config.toml
activation = "swiglu"
norm_place = "pre"
norm_eps = 1e-06
positions = "rope"
bias = "none"
init_std_o = 0.0
lr = 0.00198
beta2 = 0.99
warmup_steps = 200
schedule = "wsd"
decay_shape = "linear"
seq_len = 1024
doc_mask = true
Each number is 50 + 15 x the weight over the matrix's rms, rounded and kept within 0 to 99. Layers, rows and columns count from 0.

# layer 8 attention output (transposed), 384x384, rms 0.0647, rows 88-115, columns 128-255
67 53 75 64 57 50 33 51 48 79 17 29 34 41 37 33 73 57 32 40 56 48 66 51 70 16 60 82 74 35 44 54 82 66 48 64 43 23 41 45 36 13 21 30 68 05 50 55 79 39 22 72 52 47 39 11 47 94 76 26 51 42 14 55 27 50 28 52 16 41 67 46 66 50 50 51 92 35 65 56 56 29 41 78 86 30 81 69 83 49 63 35 52 50 36 44 36 15 45 54 61 31 40 41 46 66 40 36 23 52 45 51 35 39 62 42 66 59 55 13 58 48 49 95 72 46 85 29
28 51 52 28 55 69 73 58 62 35 44 33 44 22 54 60 57 88 31 52 51 44 56 53 99 61 69 48 26 80 67 42 50 85 93 54 71 80 68 40 53 23 54 28 42 33 35 72 99 61 56 32 52 23 51 38 66 34 97 28 60 51 49 45 52 83 62 24 32 48 57 41 59 47 52 23 40 63 43 53 67 26 51 37 27 29 46 35 73 51 59 46 28 36 58 71 61 42 56 36 58 51 59 66 58 16 35 36 38 47 48 39 35 48 83 48 52 22 91 64 00 37 33 76 36 56 49 34
55 65 99 60 74 59 57 35 45 51 32 62 68 52 46 26 50 47 89 35 53 65 28 76 26 43 60 61 32 30 19 58 44 47 41 48 54 62 31 77 60 62 57 49 01 11 62 65 59 48 60 25 51 62 41 47 18 39 77 57 68 26 24 61 23 41 58 70 73 42 28 38 22 51 70 66 46 62 40 40 61 44 38 57 36 34 61 68 65 46 32 21 47 56 81 52 37 32 41 22 54 44 57 57 70 57 82 20 00 55 68 64 74 63 40 44 47 71 69 70 39 85 12 61 64 39 30 49
50 83 67 63 41 59 59 58 40 76 71 33 52 43 09 99 30 69 46 56 09 50 56 55 30 52 44 70 30 22 51 50 33 78 66 89 60 64 50 78 52 45 53 44 19 62 47 63 94 29 15 25 38 65 68 31 55 58 00 49 67 77 59 59 24 60 73 49 55 53 72 29 59 65 49 65 27 20 63 42 48 48 36 63 63 50 70 61 56 48 53 33 32 43 55 47 59 39 47 58 50 33 52 53 27 33 51 46 46 48 66 36 77 38 52 39 25 47 28 23 55 18 32 40 43 62 76 54
46 36 64 67 60 28 56 36 60 53 35 34 35 63 68 69 59 54 84 44 84 49 71 70 71 54 59 64 41 40 34 57 56 54 29 58 57 68 71 02 51 52 66 51 52 26 43 65 15 52 70 33 47 66 66 68 30 47 34 50 29 44 89 34 27 63 50 76 53 30 42 37 52 42 21 13 41 38 62 42 59 44 55 88 63 34 71 46 33 74 68 49 51 61 46 40 36 10 58 64 33 48 45 56 56 61 38 51 30 46 53 55 74 60 48 49 46 37 33 66 73 31 61 71 40 55 67 36
59 37 51 37 72 62 52 37 62 78 25 51 36 64 71 73 46 44 80 27 67 69 54 68 62 27 59 85 44 87 41 33 02 47 73 34 64 94 56 65 57 38 53 00 29 48 61 50 82 68 45 73 41 56 46 32 37 71 67 39 46 67 56 49 40 32 43 58 41 34 28 30 56 48 49 48 66 37 12 62 67 47 33 95 68 42 12 56 47 45 44 71 68 45 00 31 43 38 59 64 61 72 41 64 47 42 85 35 00 52 53 77 46 63 28 44 63 70 44 61 71 44 49 40 63 81 78 40
57 59 63 19 39 65 28 73 33 41 86 41 51 48 58 39 39 52 54 46 53 60 60 50 15 37 56 21 41 72 76 57 60 54 76 54 62 45 54 74 45 40 59 82 46 43 77 23 60 45 42 46 45 33 14 66 49 61 35 52 69 47 63 34 37 69 76 76 56 68 27 38 68 41 42 25 73 73 66 64 53 44 64 36 90 42 28 38 49 57 29 46 46 61 28 56 42 49 68 45 55 48 52 46 52 73 37 38 40 42 70 24 65 49 65 71 61 83 43 69 75 13 24 51 39 59 24 55
64 75 42 73 57 58 60 43 63 55 48 42 73 61 51 43 41 58 43 32 64 89 48 29 80 52 39 87 65 73 59 14 54 31 36 29 58 50 32 25 50 24 16 33 25 50 57 56 61 64 33 31 40 56 51 71 37 29 34 52 39 33 60 66 42 51 34 64 63 54 87 58 46 39 43 24 36 73 49 67 49 36 44 42 47 36 30 51 23 37 57 48 51 27 43 60 50 51 51 59 38 16 91 54 26 61 76 53 47 42 48 36 57 55 46 82 55 33 76 57 10 75 56 20 36 62 39 49
54 53 67 45 42 63 64 36 59 30 55 45 34 59 65 29 62 56 44 57 54 57 65 43 58 62 53 68 22 38 54 43 46 66 32 53 61 87 48 61 35 61 32 30 63 66 58 78 41 26 82 68 56 26 76 60 49 83 23 32 42 48 49 56 98 36 65 04 60 41 41 62 48 57 48 52 48 70 78 72 59 50 55 53 52 33 42 34 44 49 39 61 41 75 49 44 54 41 49 33 39 58 50 51 79 42 33 66 33 65 51 31 60 25 83 76 55 52 59 99 31 41 00 43 49 39 31 51
49 61 80 30 46 46 53 71 51 60 68 54 53 66 52 61 27 60 55 35 29 64 50 62 99 64 69 26 13 38 46 56 83 50 61 65 50 74 63 66 52 63 54 65 28 74 53 40 81 35 35 69 40 36 72 75 63 33 43 52 29 89 41 53 51 46 51 75 52 46 33 56 47 55 62 83 41 31 26 46 51 02 19 38 33 44 44 44 58 32 65 62 41 14 41 31 55 20 71 82 53 65 60 53 59 56 59 39 26 52 52 41 35 50 67 59 55 33 55 62 35 43 56 16 38 32 24 28
51 94 29 48 30 59 30 62 71 54 50 36 62 70 35 61 40 84 13 47 68 59 52 62 34 57 45 34 75 37 51 61 41 86 52 24 57 60 40 48 36 51 60 50 62 19 67 75 58 63 99 70 53 43 58 53 58 39 58 76 42 27 61 37 25 65 48 41 21 32 44 34 56 63 56 60 17 61 46 27 18 61 79 60 75 63 69 60 54 32 76 43 86 88 44 61 29 67 46 49 49 38 46 31 52 96 33 47 36 38 55 87 57 25 99 41 35 61 39 55 72 89 35 16 70 41 60 46
70 38 61 65 48 52 24 37 60 04 60 65 76 50 68 33 25 58 45 63 56 50 46 52 59 59 51 49 40 36 66 38 69 47 52 61 49 49 34 56 63 09 44 18 20 42 70 47 44 42 61 72 52 15 47 53 79 33 59 61 82 60 48 76 39 50 39 29 37 21 81 74 38 46 75 12 54 65 92 38 55 58 53 29 59 56 18 60 42 80 74 45 46 56 34 74 52 80 64 64 24 67 39 63 79 42 39 53 18 60 61 81 54 66 22 52 62 67 56 62 47 31 39 38 50 44 49 95
60 65 07 67 40 61 52 73 54 49 43 32 38 52 15 59 52 29 67 48 21 49 54 56 78 48 37 29 61 53 99 50 57 70 64 72 49 48 55 44 45 64 43 70 37 72 48 21 49 61 41 48 53 50 31 30 54 71 32 22 66 13 84 31 53 23 41 35 70 75 72 49 57 25 76 37 79 39 67 36 21 38 37 56 52 31 41 37 65 77 69 16 63 51 70 28 54 28 42 59 52 59 76 47 55 60 66 47 25 47 24 30 27 55 42 45 60 76 03 81 56 80 47 67 57 67 67 48
65 68 48 38 20 33 55 59 38 82 62 68 82 47 74 50 60 61 58 51 17 32 67 76 13 44 61 03 00 50 22 51 31 65 74 16 00 17 66 67 57 31 52 60 26 33 47 42 78 53 50 66 54 21 62 46 46 73 35 62 23 60 50 49 47 53 27 78 12 83 77 58 52 57 45 30 80 38 36 52 61 52 63 92 26 53 54 40 58 64 38 49 32 64 43 20 68 37 65 50 76 62 33 34 58 29 10 50 30 46 66 09 54 47 56 53 46 17 29 15 72 21 54 69 49 39 45 52
71 31 81 41 72 36 67 38 55 32 53 36 17 56 47 57 99 40 93 41 51 60 37 72 57 38 48 21 38 30 48 39 39 35 71 47 51 15 21 59 47 47 46 44 30 41 27 24 63 46 76 37 50 36 29 84 25 64 54 32 23 90 27 51 63 47 38 19 57 52 11 74 51 54 52 43 60 92 59 61 29 97 41 35 45 48 94 58 65 43 25 30 38 38 08 59 86 52 52 58 42 36 34 48 55 49 29 65 58 52 17 37 48 39 30 43 45 66 45 57 45 43 79 40 18 61 35 40
73 40 45 39 37 33 67 21 33 74 31 45 44 61 49 38 44 59 30 54 58 35 47 59 51 50 47 89 97 62 31 36 39 41 64 04 54 99 83 47 38 51 19 45 41 38 43 78 78 57 56 60 37 57 67 30 60 43 75 46 40 62 37 62 54 47 48 70 33 64 25 83 69 53 47 86 58 42 38 56 40 75 37 32 18 53 39 65 68 12 39 51 04 24 53 72 72 40 49 32 61 40 77 51 40 57 85 35 48 36 48 51 57 56 23 53 72 16 36 45 48 43 57 10 58 67 46 26
00 48 51 58 45 39 24 66 53 41 56 72 41 24 40 61 45 59 13 56 51 45 42 59 38 38 64 47 46 70 37 16 59 46 92 41 17 80 58 29 53 24 44 78 39 44 70 87 74 58 69 50 76 59 71 52 47 45 85 64 44 32 53 27 45 40 43 41 69 24 54 99 25 43 31 55 71 46 74 58 50 51 43 30 66 49 54 58 27 43 52 32 28 85 52 46 53 74 33 65 58 37 66 62 91 48 51 49 37 41 31 81 37 28 68 78 69 47 22 27 06 50 90 58 69 53 48 52
66 41 45 70 54 37 76 71 36 26 49 66 51 49 49 91 67 59 41 46 56 60 43 43 48 67 65 41 60 62 33 61 06 49 21 65 54 89 85 42 58 55 57 61 58 47 40 25 24 37 66 51 36 42 76 25 48 61 33 18 41 53 53 57 47 53 39 95 30 30 53 40 44 66 67 69 44 34 48 56 59 60 52 65 62 44 94 49 52 69 59 54 51 39 57 45 39 60 44 48 47 58 70 68 43 35 66 50 69 58 53 55 69 51 51 36 65 74 79 47 37 79 38 62 57 36 52 42
48 22 10 19 73 45 51 19 45 61 36 85 66 35 73 33 36 54 58 46 51 51 56 70 12 63 61 54 43 46 28 45 43 47 27 62 64 50 32 66 37 17 51 73 37 43 50 46 55 47 45 69 46 65 41 50 46 33 70 68 63 36 57 51 45 09 21 64 41 64 56 44 39 63 34 20 52 47 39 51 63 42 52 45 73 14 62 76 47 46 64 60 27 27 71 51 36 25 62 25 52 96 35 46 73 45 61 52 41 47 46 52 60 47 72 54 47 42 35 62 49 88 33 57 47 57 37 31
44 99 56 62 52 39 54 23 50 78 71 76 49 57 47 68 58 51 42 56 39 52 46 43 58 46 41 42 88 69 33 68 50 38 31 39 37 28 38 73 66 90 54 26 54 00 39 79 65 63 41 44 30 28 42 53 69 50 53 30 69 06 48 48 51 29 47 68 37 39 42 53 45 67 30 48 73 33 43 47 37 35 34 48 25 57 46 61 41 19 51 59 32 71 68 54 29 63 61 68 25 99 47 34 32 71 24 55 46 72 24 87 43 78 42 72 91 48 54 68 18 42 24 19 50 28 64 66
42 02 60 84 44 49 36 69 38 33 50 39 50 39 56 43 54 49 53 58 30 39 24 61 37 24 53 59 59 82 50 49 38 66 29 61 36 37 61 74 57 46 36 40 47 44 41 39 77 39 30 49 56 75 32 76 50 75 66 57 57 88 27 46 58 61 92 47 38 68 18 33 11 52 40 79 73 65 30 08 54 50 63 46 44 52 63 30 43 37 46 59 78 53 43 58 43 72 51 55 39 65 71 56 63 37 35 55 58 60 62 52 76 48 72 66 90 54 51 24 39 34 32 54 47 64 69 46
55 45 65 45 37 53 42 52 70 40 24 39 62 57 41 73 56 60 54 44 27 22 64 35 55 25 70 36 68 37 41 34 22 46 34 29 65 87 53 33 18 51 39 21 59 25 62 56 30 58 52 55 50 43 43 57 61 00 42 76 34 66 15 24 46 60 50 45 67 36 34 34 44 60 58 31 69 21 43 54 64 58 55 53 57 54 47 47 72 45 32 29 52 44 72 67 42 39 42 23 63 37 73 30 39 59 20 46 49 57 74 43 36 68 42 45 11 52 33 29 60 79 41 73 65 28 43 56
34 50 49 49 15 32 49 49 56 59 47 39 57 69 58 56 80 39 50 68 35 48 45 62 37 72 44 52 88 67 18 50 47 58 88 69 60 26 63 80 45 40 39 76 66 82 62 59 74 64 49 66 62 30 52 24 95 69 43 70 67 44 80 50 40 66 52 41 51 23 35 27 23 57 26 73 63 22 64 29 57 68 50 56 35 53 29 59 55 14 46 78 10 52 55 39 54 38 62 42 39 64 87 60 40 52 40 22 64 69 32 18 75 44 52 37 35 44 37 35 33 99 61 52 51 39 36 48
51 99 54 27 23 41 47 53 60 60 54 39 46 72 55 42 52 40 78 46 51 32 39 43 59 82 58 68 74 58 44 42 69 56 43 41 56 71 47 35 70 79 31 59 70 45 43 65 00 43 79 20 60 15 36 56 53 53 54 33 70 53 18 55 32 26 46 54 47 71 78 93 39 52 37 33 51 52 26 63 18 33 71 49 61 58 61 59 38 68 46 76 37 56 70 58 66 33 49 49 52 36 36 51 50 51 52 33 43 48 42 37 59 38 54 26 62 51 79 61 45 37 74 52 67 22 49 70
54 60 56 43 42 35 31 47 45 99 12 54 27 42 43 37 57 41 55 52 56 46 31 69 42 41 53 38 51 53 33 50 58 79 35 35 44 38 57 87 46 48 62 43 20 84 42 42 47 30 64 76 44 51 73 45 45 54 47 42 06 53 64 60 28 69 57 00 60 70 02 38 52 48 45 58 48 70 51 47 76 28 56 53 62 59 43 46 51 28 75 46 28 39 30 62 51 57 58 60 52 40 55 31 48 37 43 47 36 56 31 43 62 38 53 67 50 35 53 51 26 63 72 45 49 63 44 62
75 38 55 60 33 49 23 38 32 53 36 34 68 41 59 62 87 47 25 57 70 54 58 31 70 73 43 62 41 66 29 41 22 47 00 16 45 26 72 29 30 29 58 65 00 29 47 42 23 41 80 43 58 35 27 68 46 62 65 71 33 54 61 90 55 24 61 34 39 43 70 50 59 17 32 49 38 70 28 53 75 32 30 43 53 51 39 33 72 69 53 53 99 51 45 33 52 51 48 71 48 30 51 55 73 33 51 56 36 63 55 53 35 57 55 64 67 55 57 50 38 69 64 34 52 48 58 72
50 44 72 40 55 53 07 31 54 75 42 43 46 69 37 57 60 35 42 46 49 37 83 50 26 77 90 78 44 29 57 60 30 43 39 44 30 64 40 53 26 71 68 52 45 63 29 41 66 34 33 40 58 53 58 60 51 71 43 28 55 38 47 53 51 84 60 36 79 49 29 61 44 52 61 52 46 43 51 32 28 41 52 66 55 58 00 47 67 64 58 30 57 60 00 38 43 56 55 32 27 65 46 42 60 73 50 59 45 42 50 32 67 42 80 58 27 32 19 63 16 44 60 58 39 62 72 37
52 68 66 12 41 60 38 48 36 52 51 52 47 30 66 44 59 78 14 49 57 61 48 56 55 06 37 37 56 62 24 52 69 45 50 47 64 46 38 72 51 60 57 47 33 24 43 38 51 62 30 64 38 44 49 23 52 37 63 56 43 66 62 35 60 38 39 47 45 51 25 70 94 37 96 37 54 77 35 48 48 13 48 41 53 45 47 57 41 54 39 33 25 89 52 59 45 31 35 48 43 66 57 51 40 37 03 65 33 45 60 39 80 69 65 45 49 49 60 34 53 72 49 52 64 52 55 68
# layer 8 attention value, 384x384, rms 0.118, rows 89-115, columns 128-255
65 60 73 62 82 74 50 37 54 50 66 67 58 60 36 21 15 18 81 86 47 23 55 63 50 67 38 64 37 30 52 63 35 00 66 60 32 38 41 69 39 42 46 72 33 77 56 45 22 66 47 77 58 47 72 50 61 57 34 33 56 43 53 43 78 36 10 33 52 32 65 31 90 36 21 42 44 35 75 67 26 49 49 38 37 62 28 66 60 41 40 40 68 67 62 46 34 65 76 47 56 54 60 34 04 50 78 62 31 69 70 38 46 42 69 53 95 72 36 07 62 49 58 28 72 64 56 61
39 35 54 40 40 55 59 17 54 53 51 41 50 39 55 50 71 63 35 42 44 73 57 64 60 55 54 59 60 65 26 54 64 71 36 45 73 45 83 59 37 57 43 50 53 53 02 51 36 64 55 87 31 50 45 65 40 59 43 61 45 53 46 26 60 45 38 41 48 50 45 60 55 81 71 17 55 57 46 55 09 38 76 24 46 53 36 43 27 71 88 75 58 57 22 27 54 49 62 14 29 48 31 35 36 69 30 60 68 76 41 46 25 94 49 63 32 25 47 50 68 09 65 52 70 10 51 56
60 60 25 41 76 46 58 73 64 26 24 77 43 19 57 10 43 27 86 20 52 76 47 58 62 39 51 77 24 38 86 32 82 62 45 10 57 74 45 51 37 52 44 40 48 24 55 26 47 24 40 42 58 33 47 40 57 97 46 83 69 74 52 59 43 48 40 40 41 52 90 47 64 21 76 46 78 44 43 54 36 11 71 64 20 58 73 46 68 59 61 55 93 40 76 60 49 72 75 41 54 47 52 49 24 50 22 80 54 17 56 40 48 48 59 65 42 42 60 84 44 49 72 26 43 40 54 70
46 63 67 14 55 53 80 49 26 72 56 57 39 54 66 59 53 55 23 70 24 67 67 26 24 79 41 48 34 48 61 56 71 22 47 36 41 52 60 54 37 52 61 27 42 42 34 37 51 57 39 53 64 46 37 71 48 87 09 33 50 13 48 65 86 70 63 50 92 61 66 69 72 43 50 64 41 44 42 61 57 56 32 30 67 35 26 54 38 28 45 57 42 71 52 35 45 80 38 43 49 74 30 46 26 41 42 27 59 45 44 48 53 47 40 12 60 91 55 60 41 24 49 35 52 68 42 39
48 47 42 54 39 53 43 44 77 88 80 20 32 21 59 35 26 99 41 69 41 10 61 34 41 15 29 34 23 30 23 52 41 62 29 59 63 53 21 42 39 45 39 72 49 53 68 66 54 23 55 49 50 35 42 44 53 53 26 89 57 56 66 43 48 53 71 81 62 26 38 44 28 93 52 41 57 68 64 35 47 45 53 47 82 65 66 41 32 51 31 74 43 81 32 47 40 35 57 74 14 12 50 34 30 56 36 39 71 28 45 34 77 67 39 62 57 40 30 37 38 69 50 55 43 56 59 67
36 46 41 43 15 44 37 82 21 44 27 53 46 71 20 71 33 56 42 43 07 68 48 34 35 50 64 54 48 62 37 51 65 33 38 29 59 55 27 32 20 22 49 29 25 59 44 52 82 46 38 70 67 63 47 44 35 54 51 72 39 19 48 46 45 54 77 52 57 21 55 57 78 43 58 63 50 40 63 41 41 53 45 44 26 68 67 69 55 44 50 54 72 32 72 46 47 48 37 43 93 43 22 50 50 63 46 66 54 37 74 36 40 69 47 34 37 34 63 55 60 63 54 69 53 39 32 24
08 39 32 72 28 62 62 61 44 52 49 54 56 32 60 59 25 32 42 60 51 50 45 76 39 58 27 49 55 41 52 55 45 41 36 58 60 73 35 72 84 35 73 61 53 44 55 73 60 55 23 54 71 12 48 79 38 50 73 34 39 74 43 47 00 30 58 22 20 13 63 50 74 56 82 78 58 52 57 37 70 23 40 63 66 44 55 24 67 33 53 58 60 44 29 66 42 34 51 73 60 28 44 61 49 71 31 74 48 15 43 37 50 39 45 51 57 50 62 67 38 50 50 68 44 57 63 30
48 44 49 62 47 54 35 62 59 28 73 34 69 46 48 55 14 50 34 16 42 56 55 65 34 72 52 54 17 38 37 40 27 64 30 75 48 38 08 28 48 16 48 61 34 80 70 40 36 71 55 46 53 61 92 12 48 46 46 58 50 53 43 39 24 45 74 40 72 49 94 40 89 66 55 58 46 37 44 53 38 19 47 35 59 36 46 67 66 40 41 63 54 53 42 64 40 60 48 48 61 55 23 46 65 51 36 25 59 69 55 60 49 88 79 49 61 54 59 17 74 51 52 62 28 70 43 43
33 29 53 41 30 62 59 95 84 27 46 50 62 03 50 44 38 52 47 57 77 39 43 35 68 39 37 63 28 69 43 73 56 27 46 80 65 82 52 52 61 89 52 44 42 51 37 27 49 79 79 38 77 51 39 26 73 71 63 48 42 50 62 68 93 57 46 77 50 09 31 63 51 62 55 33 57 72 65 46 35 53 66 53 40 26 15 30 31 66 30 71 85 33 43 39 42 37 51 57 64 66 43 50 67 54 56 29 51 46 17 32 43 41 56 50 07 58 50 56 52 46 70 97 51 51 54 32
43 61 42 51 56 19 60 37 43 43 44 62 64 47 32 96 69 31 45 62 28 52 42 30 43 37 50 56 38 49 67 46 59 39 47 77 59 42 48 54 66 90 98 52 64 59 48 48 60 57 69 32 57 67 34 52 47 62 58 35 84 89 56 46 61 49 84 35 72 69 50 61 42 05 49 32 62 24 25 84 21 21 58 37 26 37 38 47 44 51 39 46 31 21 20 28 41 32 52 48 11 38 93 90 15 38 58 54 79 81 40 49 53 45 36 58 66 66 54 52 53 27 31 65 63 41 00 36
29 66 54 68 58 49 32 60 32 43 56 51 55 68 32 77 45 57 45 14 48 54 66 55 41 21 13 61 32 63 41 47 72 12 47 78 61 53 62 69 52 56 44 77 31 36 53 64 21 36 48 56 74 79 42 58 08 90 62 30 58 53 66 15 66 59 49 38 34 30 36 18 74 39 29 49 40 99 67 42 44 50 99 60 20 34 46 47 44 70 36 47 45 19 55 28 67 52 63 43 32 26 91 50 17 47 56 30 43 43 64 46 29 57 30 39 74 32 35 52 46 45 83 31 38 40 57 55
37 47 81 25 63 66 55 39 52 57 62 15 51 40 14 30 17 59 38 40 61 54 68 42 53 72 66 58 60 61 14 66 50 37 57 37 20 38 60 87 36 48 34 12 52 56 54 29 35 28 61 42 41 32 59 58 59 41 51 75 51 64 84 60 33 54 30 53 21 40 32 64 52 37 43 83 62 45 36 38 27 15 64 56 42 23 75 68 16 25 76 38 54 46 51 55 40 48 61 43 50 38 28 54 87 56 78 12 59 41 71 90 62 76 35 58 46 47 46 83 47 72 17 63 62 20 45 56
39 77 38 34 63 66 26 57 46 27 26 30 67 46 45 82 64 99 60 55 30 47 76 25 36 41 51 49 63 48 78 61 47 31 43 59 54 53 49 29 71 59 10 89 83 78 43 81 68 70 53 34 46 56 21 34 41 30 40 37 45 38 64 55 43 72 31 41 51 74 58 26 43 67 43 45 23 59 33 64 91 39 40 61 25 69 34 85 48 60 48 57 60 64 73 28 49 60 83 23 42 38 58 60 55 47 54 53 40 25 50 44 44 49 89 64 52 71 73 54 44 50 03 28 44 38 18 37
55 40 30 58 41 38 74 78 57 33 49 43 48 78 44 29 29 60 38 83 45 44 53 50 62 71 48 67 47 40 50 35 36 62 32 60 55 50 62 32 53 72 23 41 43 41 55 65 47 55 52 65 17 52 09 59 61 60 50 86 39 42 60 63 61 24 93 67 40 52 66 29 22 64 53 93 55 31 57 64 59 46 48 11 26 31 58 33 45 45 65 40 35 51 74 45 41 41 86 67 63 71 62 39 39 76 48 04 64 48 36 56 45 49 72 74 37 30 58 22 64 50 48 37 23 48 35 41
23 36 63 62 36 32 58 83 79 41 57 62 14 65 31 49 52 54 58 56 56 78 29 51 31 60 41 33 19 47 60 60 43 93 65 47 45 53 32 55 54 42 31 59 48 36 59 45 44 23 93 61 43 46 42 52 34 64 20 47 65 99 34 45 52 56 29 68 36 51 46 24 39 65 49 57 56 33 84 45 79 36 42 32 53 62 54 54 79 29 30 77 33 70 83 59 57 49 49 32 57 83 64 40 32 59 53 58 55 61 61 79 66 45 26 58 66 46 50 57 32 83 43 47 23 60 55 58
62 49 84 40 55 67 59 61 51 99 36 42 78 63 46 45 69 31 86 59 99 39 40 62 54 33 28 34 43 50 65 56 35 54 63 55 46 38 33 48 86 52 43 62 66 52 66 45 69 63 31 44 57 81 55 39 28 46 68 49 44 38 16 25 61 48 56 53 32 18 48 72 75 50 44 46 23 35 50 79 45 51 47 76 44 39 45 12 54 48 33 61 49 78 63 41 32 03 48 32 59 71 50 83 42 25 38 39 52 26 57 63 55 37 84 45 59 38 42 49 21 28 18 31 84 53 61 79
53 49 34 80 45 40 58 32 76 83 24 83 43 60 53 40 56 61 43 44 74 48 72 77 55 45 27 63 64 76 65 55 54 21 61 39 33 25 61 53 56 37 68 54 25 56 45 78 46 29 47 45 47 46 79 63 50 29 45 54 51 42 38 73 34 53 65 35 67 58 28 79 56 34 48 14 57 25 65 57 73 64 56 33 52 62 27 47 69 75 47 67 66 69 28 82 46 55 76 75 53 48 60 44 52 51 42 54 88 44 67 30 37 35 72 70 74 48 47 59 44 43 41 39 32 52 47 54
43 51 87 40 49 29 29 66 78 26 81 56 41 27 42 77 83 23 22 32 36 49 67 49 48 53 04 56 37 59 44 43 60 43 26 53 39 70 85 40 43 48 50 21 36 54 42 73 41 78 51 83 73 41 65 50 64 52 69 32 51 77 45 45 57 60 70 77 46 68 39 60 51 51 54 52 40 49 79 99 70 58 33 41 16 40 15 62 68 47 39 45 75 79 59 42 75 32 34 38 45 43 61 21 43 50 56 00 49 54 30 37 70 42 65 62 45 68 50 24 54 83 32 71 32 62 61 67
34 56 58 52 52 41 45 73 72 59 80 62 47 71 44 28 53 52 55 86 43 79 49 58 54 49 45 70 20 69 51 33 27 48 41 63 56 44 48 55 33 40 71 48 50 66 58 28 69 43 50 42 46 99 45 48 69 42 54 50 51 44 24 95 36 23 71 42 18 62 27 47 69 59 80 53 67 91 43 59 49 32 48 40 35 32 04 57 69 51 36 40 77 49 41 59 73 56 44 52 49 17 46 51 89 69 44 48 62 11 24 49 56 32 37 78 72 71 62 18 52 72 52 58 38 37 26 48
49 31 78 75 46 46 82 39 50 61 45 56 55 43 29 62 62 35 22 56 29 30 51 66 60 89 51 64 16 45 63 42 66 47 61 84 55 36 40 62 47 39 67 75 43 44 49 34 82 70 23 29 43 42 39 56 63 59 55 61 58 42 42 27 81 67 35 83 54 58 56 50 72 47 56 42 48 57 59 27 56 51 30 56 32 39 53 81 42 65 42 42 57 54 28 40 41 59 48 68 64 42 56 36 29 66 32 31 33 72 76 39 70 46 50 35 22 56 27 82 60 75 54 43 33 55 29 48
32 52 75 35 46 80 42 55 60 55 66 49 43 50 46 55 56 88 36 66 82 47 54 25 22 47 65 44 34 50 77 39 45 64 22 48 99 36 65 74 58 15 42 56 50 35 43 63 78 50 34 25 42 62 83 73 51 57 54 43 67 42 48 22 93 36 42 67 59 57 72 30 30 71 48 50 30 18 58 50 61 06 55 40 51 38 45 53 42 80 45 56 58 43 48 36 71 46 74 56 13 70 55 40 38 31 58 51 62 61 29 70 27 21 44 19 73 57 45 54 53 35 50 14 23 72 73 61
82 25 52 80 65 29 56 47 34 55 53 47 56 32 71 50 52 09 50 61 61 54 32 38 32 75 66 21 48 56 58 83 59 25 68 13 83 35 25 17 37 36 36 62 51 37 76 59 31 54 60 32 46 66 34 63 44 57 43 60 28 14 54 39 50 47 23 42 28 45 95 57 38 66 58 26 49 75 64 79 85 60 63 22 24 31 36 44 65 61 41 59 38 44 59 47 47 60 55 63 52 76 56 44 74 33 68 58 28 55 44 56 67 73 74 52 70 43 38 61 51 73 59 44 60 27 40 51
68 18 53 30 48 41 48 40 00 35 60 58 17 68 39 60 66 50 56 66 68 56 54 58 44 45 31 49 88 55 46 31 61 26 60 78 66 36 38 59 59 69 01 46 43 53 35 57 55 46 38 58 58 68 56 49 36 58 00 38 59 55 20 48 44 46 28 33 46 61 56 46 61 40 67 41 62 28 62 01 41 71 48 49 56 53 65 57 35 62 42 23 52 30 31 41 38 21 43 43 41 40 58 20 60 52 53 92 54 66 24 48 67 45 43 67 61 99 76 18 26 57 73 63 52 24 60 58
38 22 55 92 44 59 33 76 49 28 18 79 70 55 47 46 50 87 55 49 39 26 51 20 50 72 55 57 43 22 24 38 71 45 26 42 63 33 53 41 37 49 31 63 72 91 53 18 42 51 15 35 65 40 05 20 34 72 38 58 40 39 31 72 52 62 54 55 57 61 75 64 75 76 64 11 37 66 64 58 54 44 96 81 66 40 44 56 35 79 30 79 40 40 60 33 36 17 80 19 69 84 52 46 07 70 81 68 23 62 46 72 36 53 55 55 46 70 58 39 41 49 42 38 48 40 34 34
36 52 49 99 59 18 83 63 41 71 33 20 36 29 74 71 49 43 38 40 57 49 74 79 16 72 38 34 51 37 60 30 29 16 30 80 38 15 35 45 57 31 25 59 72 66 70 52 57 24 24 39 66 60 52 50 46 52 28 32 48 46 75 48 57 54 60 64 57 71 36 57 67 74 99 84 50 53 75 76 66 76 35 63 54 08 56 71 54 51 39 77 28 74 66 63 50 89 84 52 55 48 29 35 46 52 41 55 77 51 23 42 77 33 64 34 95 55 38 67 25 24 55 62 59 65 05 33
35 49 26 63 65 22 33 60 23 38 07 47 32 40 55 40 43 44 38 64 55 51 57 74 40 10 64 44 69 49 48 48 66 37 47 40 86 54 54 21 72 50 42 27 57 76 54 54 26 48 47 65 58 53 18 48 41 52 59 60 48 44 66 37 92 30 36 29 21 47 81 49 56 36 54 33 42 55 46 56 60 35 50 80 61 72 75 54 27 65 90 70 59 52 46 56 61 53 07 66 99 27 10 51 23 57 55 36 44 67 51 50 29 63 75 75 52 42 43 48 33 11 44 53 47 69 12 99
68 46 58 73 55 64 61 47 56 47 53 66 60 58 24 44 63 62 49 32 57 56 35 55 41 41 29 41 55 68 78 54 55 94 40 43 55 48 55 52 66 44 29 57 29 48 61 71 80 43 27 49 73 63 45 61 55 51 35 56 35 47 64 50 71 73 61 54 21 32 66 68 40 41 30 35 50 75 57 74 52 64 71 36 45 22 31 38 49 14 69 77 58 56 46 19 63 80 63 49 74 50 72 60 56 69 57 55 76 43 58 33 32 64 25 50 39 41 23 44 50 78 39 36 46 27 75 56